config = dict(
    n_layer=15,
    d_model=512,
    norm='rmsnorm',
    norm_place='pre',
    positions='rope',
    rope_base=10000.0,
    qk_norm=False,
    init_std_qkv=0.0248,
    lr_head=0.00562,
    steps=8844,
)
Each number is 500 + 40 x the weight over its row's rms, rounded and kept within 0 to 999. Layers, rows and columns count from 0. Numbers have three digits each. The size before them is the row's rms in percent of the matrix's.

# layer 6 MLP gate, 1344x512, rms 0.0288, rows 1171-1207, columns 256-383
106:450471546514531522558551499564547453460515453523475488433505497540433479430534469446480486501477528483519483472493531540517456485470485532479514490466482535420439508453529524452438487475479462538442489505510487410353430554479502488505501475551526520523489563503510437528505457450475593467461506545498499484486486493427560462546579439470529464515504482523525494476508541482535575496463
094:571480544520634512496491461513487466539508537506466459492534515563456463548484473554469478493470551492524481484541504499565480500475541588541445532523478471503471487461450468582484562518525551589489470516494448454512487536486499501410498473584493594558517525500498475432500461573508471415501491468498465472511526420466465475549497460515542512500534553529491485471468516529503568485484
092:543572546506582512503532441520500522513466503503523564529577409515419464487527487505544475439473497565507458483490549492544472466507486496513501469524520478462416599462432416456519518451469530534461493527438493468465518492512415581535501427521493472496493526503489468538523484475492528538542507478425548548531484500530532497495556479501504526514529536427467435498449458488411558516474
100:441517495488506566498522527500458454497507484547471487573512418464498358467467493539488430489473466517473469557576496479531546491523520556506526485440518531519490567457464511517471526568445480539484516520505471494550507590533525555531492507496523514455572537512452503468480467510518495425502518392457542512502463414430509439506496526530526448493542501455448535489486489511427486495499
091:493509478509530446471499491499509551555492476479550537561513590475539501449470474528435456478462522464504515497477545544552511546548528495452533490458508507451533441500556446509538536482520496519509527497480487481502454510583511472556475458511462462520457544441441468452473425472480497530517406459492503488528507475485476547517521542538525532474466519492528479576506509477431505470504
097:504409491498492488516520583472503486522516457490525410502544551562468550520487474536532514570531536440506544479484516432539448456461488576429493534517472420463453502520478484514447512485485448554492526562424500477493473504482500515493436551519486488537543507498463553430473453524471495593516489470529562446545545450539584468532513466488460525428466486481508475475492500532546497546470
101:442524438485499490534505498499485571521549425489420468538528533492498478499516569465578490569477533570506518497526478545479545511483523515432490571513484461490580505505463485602482574504509429487491495513492541514592483449517490517535431565524535451537502482444528471502525579460507520510477517561475444439503567497551479540515451512574513517536475498518527512522456505511510490465515
097:476451477504535423537483510510510564477564503508487535550418496438512530494450506562534438568476496610504516449514551538495491449519397548509457512401450410490466450537531558524540516512516454474539399475482461522488512545472555460589439516538502445518503486533528497522511441542498520523487454514519501560521533534505480508473620488525440512503467529443459483530494500462531444465518
106:462528405481532534455521519478541548554477499493447469447540487509503504539479424526515495500526491502527496486484452386537511505562440512500510562502524462469489546447521476555491470496506509495471533535504443522453518424551438494391505459621438547545423538504540487522520515455529504475552486516472472504518481485510441533528525506480483590478541523460447482495560472495445547501514
097:377479499547568539488492499482576440481537421519501545475530506528508513477572511522522457495483482534584437464442452494444479467494474484485542439464542539526525478512479479473486522510525454489546488466430556517494500523506487515463534471506514499514445447436447468507556521556494520527457532485488493499513428503484486461522488460480467563526452524464545488536532587529452563495458
104:520538466556494533547458497553598513553392462529504546460489546578428463521516533569448486497487510502493450425524468436570515495455501467612534441533463522470544496500502500519519469538462480527501551507495483605477543417512496559448581560535538547493445473531588508459509446511540489518521438417452489453485452495526474554489522516468491518491478507511496461470456493579526540460569
108:488484491460431473461492515497484506559476470581456431474559580461483507519496484462441510529592522592546497528537492511512551489480473458563555455447484429479547478493448507511478443575538458461431528486549487506533559473592446514446521500549481583504561476413517496480426501486505504456498466408520535420595501410513585471568436475519520493504505481501449491558491541453498506399539
098:524517503440552538463508518561485559525512454501496522490524551473427463442485503504517498518479539518503516453443476504543529550466483493512437425488510451490526458504521404495466493563479541523460497472452482429529498452544520446475529469482510489516537506504552540476536529484430500484486440452404559503544497459473474538567496473496503488498417532461527495474499457523473528413507
096:513489509539479485522491418521512542486541543511492502471476500404467526446480499532540446494474480458508440520537494531489422464493572498497501487503475527534507450500541569535456567485481501543510486478513493514524465504504561483548499476460470460466537534470512427442553510520537478489502462527571523454478548509535498514528526470435456508498460498530508452587507494445546537492500
096:510432493501551535486483408504525508574462446502529464447533571492521513485491591473477492511470515523512545456552467464568570515516501486473555411526475520520416522472487523545564519448523455515476554524477470544540493489443442495501551490542490442474465562547543471511458564528455526561537524479501523527424569532539484531547494450485489536506536457558481496500436592477466519552467
101:420496477466487452545541513535505464539518495523523526534449510457416412509517474463569494528468569505481434532474491476493494466457539511453421540536498485532491537474482450446485499533507482569449410497493439553446460572549513462529427452427452472532510497505483545464573520566424494522594519446471506538494478462456501532496511580529495520492506516457518525420482506546459384472448
098:441520448409581522481503485449555527494559461521480491457488451438539534469482488401467469550470515523502492504487500412593436475482434517432475486501511516429467494488476545469560506478484478509542494458529486546489452572526484468484451541554572540549514555509429435516468501568442488536512486550518518475477504519478454425508516439536508540501538500476492471500451555529519465503521
104:473492554538532485497585563469510556517573506487467472540518457471513503534501506512518540485502500506515482536506483483526529564512463462450531527482534496537546456507497555476473534516466521489507441585484508421530553461570469563551444490553494546474496533510542530484563424486464544480532554516545470482535443549506563537575474485591489564569481529541475473556528481489474488424608
107:511467507509515454496557541490536515500482525524496445496423471504487564452491503522457437552518510533525431484489552557446486478514505550476447520528544470491492494488490534528521537538506531480428480532536527405551476518488536532516549469570524475552501450485517487532525462487549498466420545481490508451513547573479548493564533502561492491482497490451507505469501557490506504470441
096:465496530518524415459509586452552544584509457563484459503529514508491511496459404521429570447479495455518473460523542462496529458421431515487496546451470528514487481540492438445505540484554444527448433512492480532454506519397499554444482476514490494462495468454442454444586562554508440485474535547508393523514500483489447549526531493450502539493518464500426457460507502534544498501446
094:500513481501489530452554540473553441519531500512417509547488559523479459456461472506398519593476447548502526529429502560471575534453459500512463589505535474508525516521450442456450529466499539516458470492474542426470494459551487473430480455493537592546463484509515563479508446538522478537469486399430460461578585498495574532497495511544573532476511525473565516552531502510556561470526
090:526515458551527537452529454522458472508463501472514443500482491518455511525575443480583498485529514506486508486553531456526437564578566503438479546453453537494430486497480463513543483445508469520539488471397484567541540471509475423560489481526559446469496512559474569428444558485415579532499426500507419462497604427501537463524452551469488434469581449491498487524388502465448509503482
090:525490517447390486517548467503491462452568497458526487552416574507522555452554511420477543478533477538522514544541504541535561563491474463499543539488494553441475541519500470542486473510472520500480514508438485487504568441473575480520546531494481410528524456476436602481441544528504494570455421530503532495488502483516488558534589519572500491551571476521469498483480489501550509550504
125:542506557496495523466488437503509463442433499386565513482497550502545496487549499516489506438524551470472559540537480522545547555497542451489496473525485506449507528441507484468464399391477570440519486446441472484473563447457509476485455516436482389504491460490557531499498496489464520584506489509576538513492479451505539495452504505468442457463489437492589493481442452490495489528430
099:506552529525505474486463461543447540484498568473502413491445452496590500535499512465554458444501496514459553539543481471500533477518500523481535517517525503467431496444502510524511459536511520570463463535485514498563505512557533466586470478506549493490624519521475532483469584495484432488499400459467519500519605405476499557566495495521522477541503487419456511542396478454442473507501
092:482522505585485466548464502526552493515512556488487538541427490408527470560528514482458427504512594485486482513459544464505449517465521466502531502470485478448490495530523499517514447428538545468501507469536488455524508454475528487473431489471451440589535432533534479449570550469416467538495390505523535583484538552543453495446509551516512453496454536501509461434431481472494457539445
108:499502431478543535527508473481500465499492494522502514497485485488508561508534561509463525479475534447517490553453441539505452547553483430473522412557532528519549524514496521534453512481508494502469458499507507448523497497539453407464522525513538517489479548498524467491489535557504499475484490480498482477546464491456514516544507576486463464571560479463454586506492536472531580405442
101:511432514540546477533501520473488472488488457471489479545508460542451466472557480490426468448508505574443499479508494531545436445524516446493542577458515446496516547508515562538467555512471409549541485528496505517515424427520519488432517531565535493569468545483521438463515460597529493565549484457444560485529456532553525498528526428526519478522498488473492470521582463547459462493509
100:541527451522588478481518439564487538550470465502468442530569583544505518490551442476375476473530503517548533543575527494482466468508464588526537479555526444477439516474441538515541526448521563470460463636482463492511518500467489496492549465528527544469530506477560472462426483483513497494505427396434454429590475482456481511517588480450557484492502523531515500466512507486449493511583
104:529469433489497454499462518515581474531505516488467489484550502450484411557449440530495520569515513522498455521425549476474481435496494452424523479423457544471495563487496456509506535452500474506468524491503458484470522559459484468549460505505511474483439494525494513433456512473467495510529466530470453603539479425521479489434559483491481504499502568462507476431520539536467421466479
099:488389563529512452504514505445455473504524533642459535504412485490451475469512534520538421537500506502508533525453490500444479424521495540523549520553524527547505463510497544536467617565534519499492497479471518471497473566522507522478485489511553584457535476482449499530543481533585514455439472451443500537433517523514608502469536501540543495485487506579433508498558526525488543519491
103:429483505524507512464452496549473500489462484497454451557439416438518421519497466480542513409561513507470525486545474468557462512486485488464540557434475443467486550511467422526525479553471480502482487515494519504517484470489533541501470477512542454528515470525536482451566490517454519465583449517541457502542574437495490449453529474529447534482498547515529503523414467470499358558493
094:480508461482467535562522460468482491497578491497511504544473609498440548515522505458466573478436435534467459495515509510536458508571503566550497559503535541515523444439510485497500476508497489504460503477502443492458479557480520523548513480482543525507529562558498444387486501457525490483470465435538465472525482523553476486522585492571490476538457576485479489493540473485568512467512
094:476437523511570495447514456474507529525517449453534473478497485500537430479539512425500513469495536468488560579494601469531534506498507478437473517430563443517447537507519425516545574551481506489563484468413502424471491537504544460499512524567495552553474529445440450425469514471455520548526432510537574398476480460460524492513587503475491542489441552494476490523436489527466432478465
104:481526395478546450495456491506521566540475464498507466529513421487446492521507493482479512498519457572534493487497497412534479469450453514510450537491503472509460544533553486497513526508537401491533469508491538528546500542471467450473498480527535482519530531557464482530547475557500539436518442489457537522536514492544486542545470480489450577483545571413410485441506509522498392467449
094:475482494556504441519502463547535402552537498577456494489510577480435536473525542504517466536443520523505464500489523440526538481511515556495526496470468543472472520491506498557456449537495440503552492443494473476478417486431505491563510491569481597495418487544561437530502583558524525528539432517474471515526536521534513626489493486527425525523523594491427526534424439451524508480525
104:449501520441507514470522560462476453510467505558480481474522552466513492507446513433477428495496498478528458463551522441440491432515506566465546526522497442495505557492483532505534547420480532510518521492476452494484496550393478526456515544498572567511467487478498384501428468503533446505526478450423526473529547488464506493491565436500492534474505570486458499479540491506482512525501
# layer 6 MLP up, 1344x512, rms 0.0294, rows 1171-1206, columns 256-383
104:526436437518453439542537503527431498464494548515520515464407480514435586459446563520534547496539505478460536539466531502424486502510509499563529505482507555476561452560522497581524457521510513529566491425521531415493531549582478459487497517531469478463545468483496478525490522501511550535448381464493541490489508486506577530497414538493499515490529448517464492470453580479525614529505
114:471547520514474540495546527470470542516465481504506460507505516432525497454510458471464482434542498517494474487489527500469477468483488552450481519548493540555502493506579477526481515490433454414499530560565528536504487483448463461610516508448460462434551516529513437540515545491458565520526514546565498458506498542518472468485580500443443574435437508545538533506486476484547458495495
104:559571545491536500464507434530488472457475534479543553572440470472524469506564487520600529468513462473471511491498527535528456503486571451487510491570520482484432577485492454459572474417451516534524474469465527491531542483471501593548547445413520484445555463434494494548528467507476461521501527470473590541495521439474541492464509468477480427520506429482531507509472495499463495558428
098:574439454548558444454499451420478534500519478492481472477519486519475496463481419454457507507584560461563558476454474469492479498404532479477498492480495500532493502453491528477449543476579453496503505523510487531388509490424522530424515531547487490435493501403462445462496465523494485469564478494471525541527535533450507456477531511473473537476465499527462421525450545460572505498543
084:575506505550513474480474459525481542487501508529460520506543462495413466465476509501556476516544460481443555582473468473488458542540489543473555494461484505531506539473482589581533493559511450498510457493522467443499540467527528507485500491552523476512569509545500499504495586452517541451508526507511517475518552490506487537497389483558476457436527488460509531459586567478532581497506
094:476499476521447436510423455497538472471533460497474516521594507581509512423457506528407416512519520556489454438484511492525402492523532496485542558535508478566495519483471533490529468548546550485485528480555510467459526463493465479435539503476477546470462478501550466510437486514564452492509532527496479492516466523534430432439490445520456404562525460519475527576521503546525504516594
098:599399531497466402448481495488543498537427531497468546510418489529548530488499540623556491507575392468500519499408544556499479478482470505473504441493463536439521496525557489492522564523486509518509512465480475489477496573523404506553471412459555544483539477486443482473510445481559454507499547521514597533454455540480536465553507576504464486496513489485520502526504425473550512448492
100:510526495522447473541472520426494550554532610453470440515522515534511488502401503428514516507441495490514466548508527433434517531440512463478514523499566524529576494547536470423515492443534553470459520480478465579501453441491501481469520488505549501554517467474578525458556489476481550574510582479468488491522524496517488488469466461557502464477594536514571495594567450526496487491495
131:555460399516545529462477462534510528497532521536398455489506440543539445569463503516459486565509532467504439459546552416501444500488485611472519483518464451450528551507575604522460557533540436472413508526507490520516526536509442509484526460580538581591471434455561533553522530520586489520517511445486494476509538527537541524526506467475483557509468429464555478469508481485419504515496
098:485488463549507492520500529498524498438551516525445556493471498530477595488529609562508479598483454540505471482457481587470481532457532567433527436504523427499515542521430488540484542510547489507530485481482521458506549495553540536487602489447466475481513476489523477529492470559542469489440567425514566529521550374538532477496411566513516510507502537475469557602509547585552568513478
116:502505486452487569526476550504509512512463522593534513505488551520452496528553589512491514482454579553543466479494447508495470469441546531572479473443460494502492471493486436434508498461524463535549496437550554563480525493484472508437495531495498534488518490535510526466482512545455562484541436524508575552560456517417486504462479518494470501459528510445468508494451479501546512519570
106:479462416478477473436464479493459534539495454588504539499542439588446524520467447491517459560463527551545541497483525498522534497484512419523526497525528453495496512519426509423458464451505456494484509467522481493568499473562407520503558459525492435499513448485451584448556469556562556494510517446469519514575466473524593540541462467526498529463502518468549591472500548538488486471531
098:562525509454564555470483503506451476510504460484609493473540519517507462484479526500523455489570530509472517394437484484513462565471502472478457418497507477469494452521459429467493515481482545508509492474477535493520496456490549388475480484488554388538443460479612512483606490488445538516601486514502494552535429472454519432472518502425431488508466513555499432419461469483556460480460
096:479524456531505494537493473522499542504463530513523481451493567539544525534516476484535504456469470495498445494626478552521468452496589457577467527467539431552452596484465532447437517495528491493540538504531531498485517516472505449543528461409562540412543554539538479414519510489517529490510513499561534476447468506386530502508527493497463480520516481444538508530506465504486556497540
093:479500512456588477554559522466552565574548442490460541470537515477460501433489495554447522505496516427502503498427521489452473498514498521500525489485470542472551493469525540427482463505487493551505467495458483482545504547483457506453462538545483517519457488529509425494456494519523464545413537509633489502499505527451548482488494513425529495486556535513496556483509500572476586486486
095:520508525485543484535464487533519556588470498488541466475442539537568460488453441460478497446498411513483526572443520581537516490489499446450556506562562430523420513391469469462467527531466508523440511518469457483430534437489454486472555554497516558449504475489481536499528521501548527511491508495509452452497478468483529491513532528563514543486551465521529442480520470433500509485547
115:541472525580534498481444496501476511525451515496515536483544499536459514497452522528472486460544476483507510559540504559426565502510543542562551501487451463527527524462529478567464537549506483532396495554468514446474476472439472481507489494539479460513431460474529520490508483503534559455471455497493444516477546529522514544527514490512487533562506583499530518448490533509480606461505
103:588555536533501483459521482514465479496461501485471477462454514538442521435520465534476580498517546539482578496561435461533488502503526493524578456550454509476604557451505489466488517522522518478480475494529469540468518467517507536552417446446564459583493514521537466517495453508528468545584454539509472524507483577510525481459493533539487458552500507439476487507537501437450521555445
123:447578466487461524567498476486523470550473428507517507481507517514505502546551505492497554542461527492511535481472430471527421481441538426542453462442444549497478527510504507509503520498549455514464465544537423558496495418542505511401459504476466524465513538527495484457492478498496551502572474516551456515585522474487452485423560470457485484505523559505421488461422525495488521493567
101:446484449526517472542480530510530545535503526476505450469485514521476535462443446509553545480533483482494406491517507452439435513458478484440460520458431488519461474534422469462509556439538447525429544466456531528485528509460453505453546449507563445534482489477478503501535562535511446591494522468480398496500503523578490493520441547477519513459491485414510451435433556564492521503448
092:544496490501435521404511567494480469466492520493466533517514518481483471443537461570428583519547506498508446513475511562496593540462550445465490590491587478492438505490470438428433442454503519516526502465460511482459496446478529420486455534479470518516447464515524545520506493496478438593445433455427493391492506472456540460460484481511483477409483461485597547538507474532559478497468
089:500534498444489485478530478499535530497498547476514494474473510477477503539503491518475544462488509496451422524478542521518450502420539495499501480415532572461518455482528536495468545505563480490524463493503580480407470511532561459466447434435482506488427494493518478489543485539490516531549517562463518490495497510524528479528478494519463473475526552410500543433547443525517523539503
087:564517460521469495540496488510481528466546512544495528493488506544557535477569484463525507527536463545534487513485507521469464522428517467609528457516525403438480537469443556553524528527448542517423515517514497509506556491477588601451522465469469444491502502434488542560520496558537498507514430460487468423516431489501611549528507520518476478558528471515583534541513537529474436461463
100:473481573450435543520478531475460531449489424520524516530524466491516516439543458492552511461576497473534420407510546540517513500539419455424522536555540500453468498553529501554608486526490555512444506474538491580445543473493481516451485509467449506503494516478475537573507476434535523541472500441505497490537478569512497491496497434447461492528469416504497532468489515510499536490476
092:485512461379500470515462480528538438515563518522520450542484427499527507527427496487577482555536515479505506532474461546522502471439492588518473431474434463461472430483594523532496510456467492556488520504539530487476545490531477525579490499448491567515516543495546466484487424544539416567508496491508528582488479490529522588493534527597510444590486506428545570453467472466578396490458
091:470532493443533549472489447556602499540493458458497462504511483553484492522493510546526498465515533482479520474490457519503513493549564473495436572540521546522497429482461531478499467525436508486382437494489521503457534456504530514495499487513500522512434576533546457543448413508523535543459475503504496423518525517473521505465498488524503541541505520481486499569526444539478460533487
105:510433548455496538596533468540471488466533510400420463514469542478488536550511490539478524492449494585466450467506576427483480499497533510498467537507529487475572488475480530541392481475536561558504542452504508481445430456505549533553525515513458549484432532508529537460470459470577455487488541522491451418464565435437481547520539524452551427460508505547401532533461501444460476489413
109:549490489494475472473494502495521461444555459442540493563539469529495493533534489496458528475485522549462558501530511547458492532507499448479536558493496415440527527513525577501476489490470432482551550473517508446514536478502531559398454528523526493529483507432547466523473454555506452548529468460512523496502453562560574518518501460453440515509463476492470498501592514565420467478455
099:453537556532547485521435471493462459521460524561555537489487475475468468472450553478511433493562492497487512546504462548473435514461451453459514540507406528524504463547520572532479390555448500544459555446474493509542548537447576496504542568504527450474560480437474528497447480472532548498482561476507558490463494465485472441473528415549517465454462487547512403435408575493438528518531
099:484411558515475546490464511601498442499441505555470471522490538438476509469530451461459496430536550431541511506528498455501497491493537506462546523448471470487482556401437447483468533500538484492483485482534467530489488449494521540557511486610464614475533424523514448507499589533512533508544418531476474482455504462515480559504545474541559502493469524452481551439496497555502478524480
101:487546489553482513487541512439525510472562538422506530494530450417423507525466506544434458568535490525486538526493520497494480557469560477547479449497518499491494500529437510503497448421502487501477458479497430468521505522499535473488479546528486437509485463482499458538526524469500501496484454467483439503523471505466422457534536458428464564453462461461528533455484488480450528529466
099:562494481482512507600479449479484439509615521487515531546499538515550540475525518355503547475543478504480540499445571445529579502547511528469484515550574564515505456553524537499527500544522531515503498389500513493499496487489474495512454415505451513504521465537476461468470453523528540448510465521477459493453483471550507616466423532529578491535576515585463560433517415466445525513592
104:473492528469458563561472483452469518485502522465554469533458625527484489503528504495535588441454431513468454593451505534507473528569526501460490527420570520517430492516526452527520498529498443466527476494434428493447524511483487485522581533507578540469477557502445480464463467471511480488491457454461433529480503438465512542492530491561500461503497576526458527476501494469514441487493
089:463526476511504486516512476479410510546461503460455455484533466490538443517463484534487469533439519531578471476503358575491506472535545500558528445522430557494536487506495521450537504445502490460462493434540503576473520426443526524486506416439505472509550537510581512528499516408557540492479508503486434610532523541447523500500514471487515419492545472473588479478544517470487522518507
129:492519552518514550523525545512469475464526525542464477474538538524512523437441435507455442468454559465516466495497519529497464461584539522510500501526490543465529482446465538514521553500452528518431481419527470497442390471506511478496511560577482564494489509494513420482465511453471499436490525551461465509484507484463463491471485499526508516494477538572504472491498506467501617514573
105:508457524443515540498490581446577558536512484512471526569546496491472476545427484544470442496515487555517483497509546523532447496518465523573505469420477509501461499581524477520500574521506544504420481556530458469505491509516487550433500472460521450559545504486475504447497440496507490413550549506548487504486416558461443388517456519518593521454518469538503419448541507519495426450457
# layer 6 MLP down (transposed), 1344x512, rms 0.0264, rows 1171-1206, columns 256-383
112:550547455504514546442571474508497521499501523474468543530484478564517493538543490543488509495409531459514510509491528518459523486513475427506512546497521449492536454500491482491480516477465495560520467514518456378504440461518552440449559517521471492512482556515500504478573457486459482573541456477493488537532499527528552507513464447466571516511442490542529531440516474515580500496520
103:538519490471567504540540468475505512582410465520444486481526561504506551468475471499495466498483570460485469553539500468463527454477474557463531495500452508451449542487478479493470570515466523492494467535500469493519480528477452473611517430510504509421491556515513533467538446476517451466494494469513488463476572501487451455491507473450495497498479474523495532446503519530502562500514
098:471505465502418467506472529421494499502487486576461435500442559535528565517518525531410503525502490446498564470492488487467518509485497494499509513498470531554554458517546497536466499538479490444512513480559515543573471515512546417440530547490492518482501496508562507490458546493515463455503515492560433471470510491497453480527469517507488461524460495558492581468514557545624410491555
100:461508516474517547563519525545461486489506506516492527549469500508532399467505506565454488459377448496497490548535517527489589499575530534511517539504507501528524533481505512495521502573469537539515516505486507539554511596465553506527478442494502506464528486501426531480477513543502522442456564476502471446535427429450487525528467516533549483476529499499502526496588494523405515487444
086:522519466510548535400464554528464461481542526501528493468462526523546504530496542526448499464505435504528469477576491516561467539490530464554469446529506534444551479509481517537603549455510507475453539426481467542560506521467573492504550452557505497496460434502491481461480483529503429472610563537540491537493480515487437469511465508428509502547478447534527521516444468518508455445552
099:496463467518472469523522462479482516481495555473453487552481481446492453487532523485576493536519429524477538498509505448457491442471385514495470515469535511535554445515451514407470508559460546593470452494427518554501489507557508531470528491529487476568614544498523512472482543504437492533517459464532455572552484471447539448495461458549520515512524489463519505482466507424483442490485
100:466491457503521402531523495527529528502561509601489505436553460479495492381474505508523459451503528471455463538538507394455532547512549463478533451576556542485461516458539487529514583510512467530488512542450484523506485521519436471567429539529475447453496511506491510466539521526494557506498490484494458457474499483505538450538467564476535514481483535478508527444535538581457498484509
102:476465509445501486536466537506480476629528558447501482505501517466500519589474545452464501508426601496489510511525559429487518477494468426513514462525493426440474429557477530542520519482520511429442448521528426528511539508525485512494490490553449448507472490474491519500516506501576534499551547494548475545585522555494499467458528457473416537538536500512541514600532518434557455568514
110:540526522498562480552442499441519509465506481504460500533424562538469494508419504515480530555505494516485444551520532518481499486482454494524470572535430506569508518490549522477516474537479476470485533507527495483496486542441436479498559425535535551527538400474519485474566468477528526540595574461520457475548520458552528458429481483439554479529493428526474479517534449475498485519439
098:546597497545484515507501446504552510456430528472505423457510490516486471522511423526543603468514490472446503412581545511503540548475499534564452503461464502510433476470478487477473458502431527507539510541561410485490527440481481490515439515485464516472471560548517528514458529478510507525623509499507446459485545471493455472527559501492482480442527481456462454437467496474473506548557
107:469503499497498455388541495453499515535514490443438446547541486501530474483500477486591524517523475507569532486515514517475488442456520513457506566472495522533438425614503492485443573474450542439540495554419539455459481474429456496525481500501524498412513507481501456505497566476499492468490517549520566587461488507425539489546544439549478445475494509480584562540517468529489467427463
108:505499476576527471537584454499470481540421496475509476472527466495484535446495405491496515430533546500424506525487616545505470485452494592459478508524472538526443514487545481522513499490509540524522434472504426515473460419438503502565477464514512491489529484528552470506542459454430519501498451507567500521439544513523490553396551436568506507495494497552580434500434465461490554570493
098:519532518488444510524448492515472450510501562503480495505468515459558531547521528572475423511469475477529477493465504527514452392508523451524580533515499609515485503471493563530494489454545535496509494516523477472487539474457383588519506507468548509504445503529486454518519508438506523541491475541586468502515538561533516444463509445465487484507516497500526481523476496511558466612516
100:492500474548465518503513494500549442523472516469519465524501476512511475523514506521531499548485501495452500477441505438598441535551472487449435513591444484419490498487499436481440443504499517567506520539492531515515506479492495481536472524520532464553484470491517430512513489508470524511529504536483427558502411476564472505518494539517467488492447483540524413462514534546492508485491
095:455444538459443542517498475493500501471581525542505561520473482525583570493593538511485491551551539444510466517524511534534508542532520478433423538571623515478579532493521473470532507564485498475422461518532455500492544481489512513490510480513528473500474552485547521496494469593515554557553472545482521502476495565576488501524545515533490458586432475495510516510520537512473514519506
097:562526500524387490498528506451549525453507480506603514513558459440498567502502468468515517573486566552518553484558559438509473437510507567511435486439520521510520457537510502469531495505505472481555462451462539532525513586516531489525421454475472492545472529509537500502499526491502446503486483509515444521532510507417540477545496505493515499499426468517475420522440592531556495446467
104:495506459480510489471523524463502524474480461492483505501494465569510529451492460473451498435508438440514509564514523527502488461508479469549544563563401465473530513540468465462483482448496525553555526576515525454489481460431479459442485509528567489537431532480408472555458448543433538505484447526492567465436543518481511525528474483539442508550544510455585446450414503493440545482526
103:476433442497487470507434503433525593517449547470516453509538531510493560464438486448514565521471472480433493507537446477513517468483504535533500512543510536511529505435465477529536535516473393548513562508500486499497486486514492458550482528494541416551529407463533468459482509551505538484530521445485517523462472479479447528514507516528540521465501509529477489557490525433454456413588
109:552591550595508465452488531451480458456474483519468506443502455546460497525437510461480540553484510580491526563605505471475415468453525495521417507516464510565552493449505480472513469560499529566459510546550460446545529459493499516409536448489538540486486411531485470509581524542514548519533563514534450458559550437535436445518464461463465459469544507447485529470488511500506533539474
103:543528444490456516577487478441495585481471541505514548467502509442486504458543463528579576499572446466519453520499490544491506462471443486493500520453509480512456525547480523463532511557527501518442566483496549536489478506541495505551477467516523438501547552508536530496468427500520511531604447514491497482533418541503526509425493519514525463562499449482526501560477507503470523334460
096:536467524508483454541407498509499563481483486512582408500538442486499425491530533506539496449483526495460453484601465494537511476496542477493533528506504529503492503463497499576502473559466468522500497527476493556522577528481487431577501554499483492534554522450477473501447514513489466518533445551536482477458421518460497509499517441458418533515494495506495450474465492496497442522451
091:485462467527509564499423488516504454493512434517535506449488522494535571467504475550557474596535467499564537497509510505523504470502476471519496532586487445388540513543477507484523437496425547513535501496428458442553506477472489548534571515536557509492514499510469538519505439529559471504482533469615516528455450526510441550488510527494507494567554452506493521531438505492472500369465
082:465535518492584485440489542504474501499432510521464495511551425437463462565450494562494474522516548471494484460491507485480533480549493542395470513478473603524510438479531457434458535465553449511578504453510516529488405524517407448511482537517526538500462526568510416488499500428474514469515577505536487591484557453460437417480422466463557493453487506467461515497525496514498591508519
104:509512435536559450487550465528509469524499545488461448469472544512482465521482523518469502472453480549476537584473471470496509485451539520565462489442488491561544525459434499451391564464488459535557496534469486403555453537558509440543504509507554487533516496497526467455472541534463506441533514539505508516479553387499514475516502531552522489481508565494486473535501505501485496451563
094:468474538543455517455546505459494567478467486465463516506502588532503515466535566446470467441489540525513492439528536490436499520545553397496503561554576521500526526518467473488475469551482534447536481524496514510536493511490537485472499524482544404535527466465460527522494556472459568463546477511506527442491549491458486417501440495427472583439534487563505435595520560482368567529548
095:548518444473489500454517528408449549482517449529527526532524509557506517470475517484477540492514488567483498539537495466465536478475490579520496508457548466517515494500506488517499523521547489507592560518462476449516544487493490512559542501476498440459543440474445597481524502531501479430488492493489504518466434515513496492562509512425549537450521440496490528538487528505493496544531
110:479532428504530533473433413480531492424533518479489536496541571511493521482560447522628520555535502507553460475364467470500504486543517449581499471458413508595484468481600464445477491470485540456539519484473572507517435462484539476426549417549551486488533492549501565559476566436484560414518495498537551484479538563518509526494473522521407444458529494544470493525460464515523546490503
107:474546479523439420435466506525564509522528481510505513538501564505478470500504566529509578508482482471536517524552559505435494553467518564493530485442528496455476433556456520502589483447472517492439522520485493479498578548526474639514469519485540457482504496442466489558449490474520494471495531506522453618508502408567547489495528534452437539510504490489541554510518510428469540472456
103:458497449495538469459458489471509482447474443470490550510459529540476510496525550494510534517437527452491505377533531508517457558541562510542517537467526464552516584494497543501485501493523457633508486527466423443459535460512450450475537535537533529517504511470511474458563582489486510524481497471497472399385455588526502486543486533390526461590494467509504458486457567555493549451456
103:458591481466432480453520453467576512470504521521479530508548522500501537489447484408558513562508500502471532538443478450455588472506548517518478455465492442452444530405478484447480415452489583492435443503477568448468517494503445553468458527545475514527503540448536551490553468422415442515447531492492507522432552501511475459507571530455518395508572473516529483516497487528485509535494
101:492404498455509488481504491475477516527479501597500472557374499503505513501511525479553468546484501507457436477484518536480539415498544551502526605529538495558557478508518529530493551489473524501530491443469522489486385554535483501528491436463559549441541449458501524482523469492549459505470485482430534530457515588505619506480506528542542447535485467557511498507543528442518470446525
101:474471536584475467398494560528507474504433501509436494498548457469456474467439512599506475525455476524543446549518466573471505511424525474573509484430476471513481494488463542502530497440487475491517486533490494528505506481468479503526566569472514497461422582443488547499498564543531459566406496484533524571447519517468512423518499453484502461505464463443481468616525504528500544377461
098:478511513498554460476468522465523499514414518566474487429487424483504488523512485549561465571551565462586512471461526492500542503442508406487551480475562449552499552503516473476498544487528453513480534502547532534501539470533479469472490521566447499471513438434545516581534560533464501550467500547440485581495553429452547499493371503508493485501483437555493478496468537520458434517455
089:480508551581540558490552538507497508491488486466498497504534543451526455402514511523402534533434533450476482462490421471510471499538459551507480482527555481469442526494529556549461488477519487489499471473520475440514484467469466469513561472541501489516521533480443463553424494548473465580372487488479550416416414455477517507516465477471526514447444500474518574516435476575475465473464
113:539497549499479499507536478481545544512500513490460466482502499455446432464436392464478518410515514581449438553487475512508441469555500526549454515491482578464506505467532506504538593431452507520452549506551500579510482566509391486598549557495509535526484480480553485544511537494498550445582478523521499513468536459510411413503553503579522576449462532539500445527498449480523509586503
096:492455517589517516474509476541531424556499475521483474490497575533428469514588506551526492463479507542472492477533479479545539533554535557488575429464472572519458502509441508525395489479420509493555523406443481476511383536472490481548495513552507545473452497492602500458547565468518489549539438515464508500437494453545443581496522479479458447473553565496407535499446496505468487537479